{
  "d_model": 192,
  "n_head": 3,
  "norm_place": "pre",
  "norm_eps": 1e-05,
  "positions": "rope",
  "rope_fraction": 1.0,
  "bias": "none",
  "init_std_qkv": 0.0267,
  "init_std_o": 0.00445,
  "lr_mult_up": 1.34,
  "lr_head": 0.00844,
  "grad_clip": 2.0,
  "schedule": "wsd",
  "decay_shape": "linear",
  "dataset": "wikipedia_en"
}
Each number is 500 + 40 x the weight over its row's rms, rounded and kept within 0 to 999. Layers, rows and columns count from 0. Numbers have three digits each. The size before them is the row's rms in percent of the matrix's.

# layer 2 attention query, 96x192, rms 0.168, rows 0-42, columns 64-127
071:495498468521475478519537506399539567567511515494503497521487557461492526493534463575486523471483517527449563471499458441462580468467525526588524486527521493524482466502465493480476502474449558
073:453475461558444449513556511566557508499464527475546551454485549450569481522540448442492560513585531512477535459562521525490532505512514544537506549566459526496497481520450497524533506467511492
092:496510442532515489565579502580496505457465559462433473396530419509476511574571541516548455538553389474474499543518491464479501472488531516416459436514436545590450545451504505508507450553571543
087:498578524552454493447522500498484484520462468452500482522518469502493546489452515511534520553559478446526434444529520442472353515497485469470527496497501451528480539468508528481440537558489502
078:566485510523541539446477472515432487500509517528513510485488480464519485502515569490544487529437602526538498575532467505556499509478524480460490460497541487524500565476504500490483504525507516
098:485485425462508536545550474546570429515475523593465490481593448489456521490457465529553486543547554539532497438621463471476497520516481499547484389542492508530457543553520512438492575473495433
078:546448503452441604513484497453535467503478457606540534581496486437464481521489545572489491509539488499508512491510491519450506539501512482510466517475515499502521457484420467446491498503459472
122:408489456549454432536476506446506475510480589496492512472496558553468492516507537509403548460517558491454558479530466538532466487473484490477508460466471514411479503500496524550510525458516522
118:526528506489508532489516491495523552449486517511492491520547575479451460547501465532474566407501481609536550492451550508539501491414482522449514456504552536526468458553549496600483440506493482
099:520468545551444493505474543536550437549491502551462497488510528434437510550601483537497526508570423524482574508461391541492468485471521458460537539496534511512456475493436484539474471479441487
103:529469544551539407444510433483439540404508507464498519510506498521438486493510474497593578410431499501493530496459530436600483534530468461497481494456470523507436501520527502525461565485460584
117:509436477493483488514549512415475472438538505572483507486580507476498419535563482508523530547423525466558447422501568500493541485498486460493527511519545528456500494452523469459549418492394493
108:537497537531433563554506420434553492503505465578528528488557420505492468498502494497518541571506480572525548497461489463493537554518512438480438465482483504535463472555497564476526487511523500
116:490490444497540471525520539517423598525483488475499487529467552503583488550504465428467448499526565496400468459555473547477503473514470600492512485485495485481543545465459480545517529529586484
115:515499451530556420454434517551511435450416558544444391505562551517580460507548542474543441554500529473479514522510528508520457455460471484481503494485511535537469504546484466400452526519515506
116:551485543435481524500531457487574477518498505555518479466523527432478553529457478501574461548513469576500446449569425549527484463486545561438508430455490497484466548470490568537481531509555486
079:500518506513566575553416491488488455452479510492502515538558541502473495498458523538449436552452417476516531543495540492550508456553515473454538471481508430478460498549552503493529516495519443
068:529518403503528500547534436522470576567498528506476430448520499507482514524550463585527503504434471513414530502494539514458479499431550570532501425570483541483483487497552504496510533473468579
089:558452537527456493497475526523465475529468475412447503591469505510519495467519495493521477478486462566528551500538535454462492546447521487452399465506544455530524495597496547459520471549436518
078:426497521517481459465468526578519513521432575453483469435506502565529532498483417493449544572546514583509631479492496491424548519511508532527577501605483556479480526531565538515512513461486462
096:507519558517572509502493472480492466551512537464531453527513436508536531528480538527531538461492587557555475489449526472519439528556464468451491517490454490495526472474495495595591479443446528
088:464489451560532497583574507555510508567391567493458493388450492528527484573473476465516525508521516498435484540536481512462505457478487518531524465549511454496534516525460517418454491482541491
083:574495449525493550479478496523530426491528499476542522532545562511489552518400537482546484596475522518595459440512492561560489433577520467438463467519462515496534490536499538475495493515469520
090:513414487523520499485517517517434508530520536487521473450523493461490469556558508487481466472461516507522537510523479529467457453517538429506433454518468537539508500445528472460395521505483468
075:538511506503533520434437479477473460449529445552578469506481530427492600504486557462513576550487480497508483547505502545507484505527453538532458521504491472397495484490450488432493456509478462
078:479495597478404531512479497506440491489498474539560543430438510536493463444455553561512500493528537471523420536525527519538515433496487497496502567462470448474533525540562510417543514494533499
105:461507584560513466521494520489539481459505546520467475501543517480497471472504434540569506498477528528523546465499581483532481528454450517504521516474478521521458514589531475508496561495537478
104:403473540451531459585502464529533459497499541537480477514481561496473512506539427548535458498510518621508539535455487542538513496545459473524625537538517579557474498535485506452463410501492483
089:531531436496491624523463494535483508464554447524567518554513434413515510480502598493568452488474494480490503535431524446558529481510545461555473521488473460515531487565448467428503507503561519
117:580478551518478497498464470510550474488482494521499566528464494523502525476527474411472537464521536469478550436449533486463531541530555434436562440551511481490487531497535549609574531488487510
130:536445508558499528545437425455429494440443435495484536468444510534498458510469547516539564458549593456512459527534471497482534485543504469513532539501500478508514610516525527433391530506507440
158:470560452542510417456497505476541465533420558461451460455492546531403449545479423538524516541450518457560548502482503510526507521462401429546550504514495485436422514469485428464483543472512524
093:505505420504451451533556507510532479548516541476476450521558547522495499444529480516493507480484515487507497427503505497514577580492547493499548507562521438449451471453558503478545522470475592
082:522497480521420455505561479448560539474489554508438448505555512549487519464474459516524497516498563455446540521446479418534456549473456458487532486501517560430518441439464512515567537418468581
079:478524480522425482536533479542518446509523494577516537474455472505426547441491486547513462448455526473433458544511544483558489480556468499583495564590455467567508462483583487461517499465445557
073:561507509514568540492481500470477497424503429545559516528500511539572473489490499516523492505559542473457454513476435459517415420501508511520447571581557473521542540630499487438464441512526475
069:523441480487568556535472514570482503505510519527569505427428428486496516496455561567532472525465482466497524526545465544506515436478464504517527521570428503531560488480488494533534493525501537
079:558487450499477454505499445445517491492485491499459535453511479536587449489479493538539472509419517433512446466462513477442528590449484421526449495512437574571546520464529546473474514515476539
077:527451504523459502494508458466460509477477461477544498465427443491531487492495542565550505501508440447438553432493580548489578440502506521491505485504489510454521511447495451437494455513529464
139:501465501574439488514484494517481427495486518430467483531508486524462556447444475471518554487546402554513520473507535487435567547501544578468532483511525483510428455469511552549541464484496499
131:521434495516521483534446602474492540497463548480427507449543550533488473467557492506511538537567499529434549501492506497450548455519442500518465502527513516570501494475468426522488468541549488
102:447465527501509478537524490458497465438483575506499498488521470507490453514516506540469551444525533477452538529488520489416491513474492528507501496490446496499483604521474495488471471516573475
096:560517541556501482506472503545522477527558492493448484483486526524436543470495434532476540544495395490479555535503504591469499470425470554554470504523529515482484394473510451520521512457487553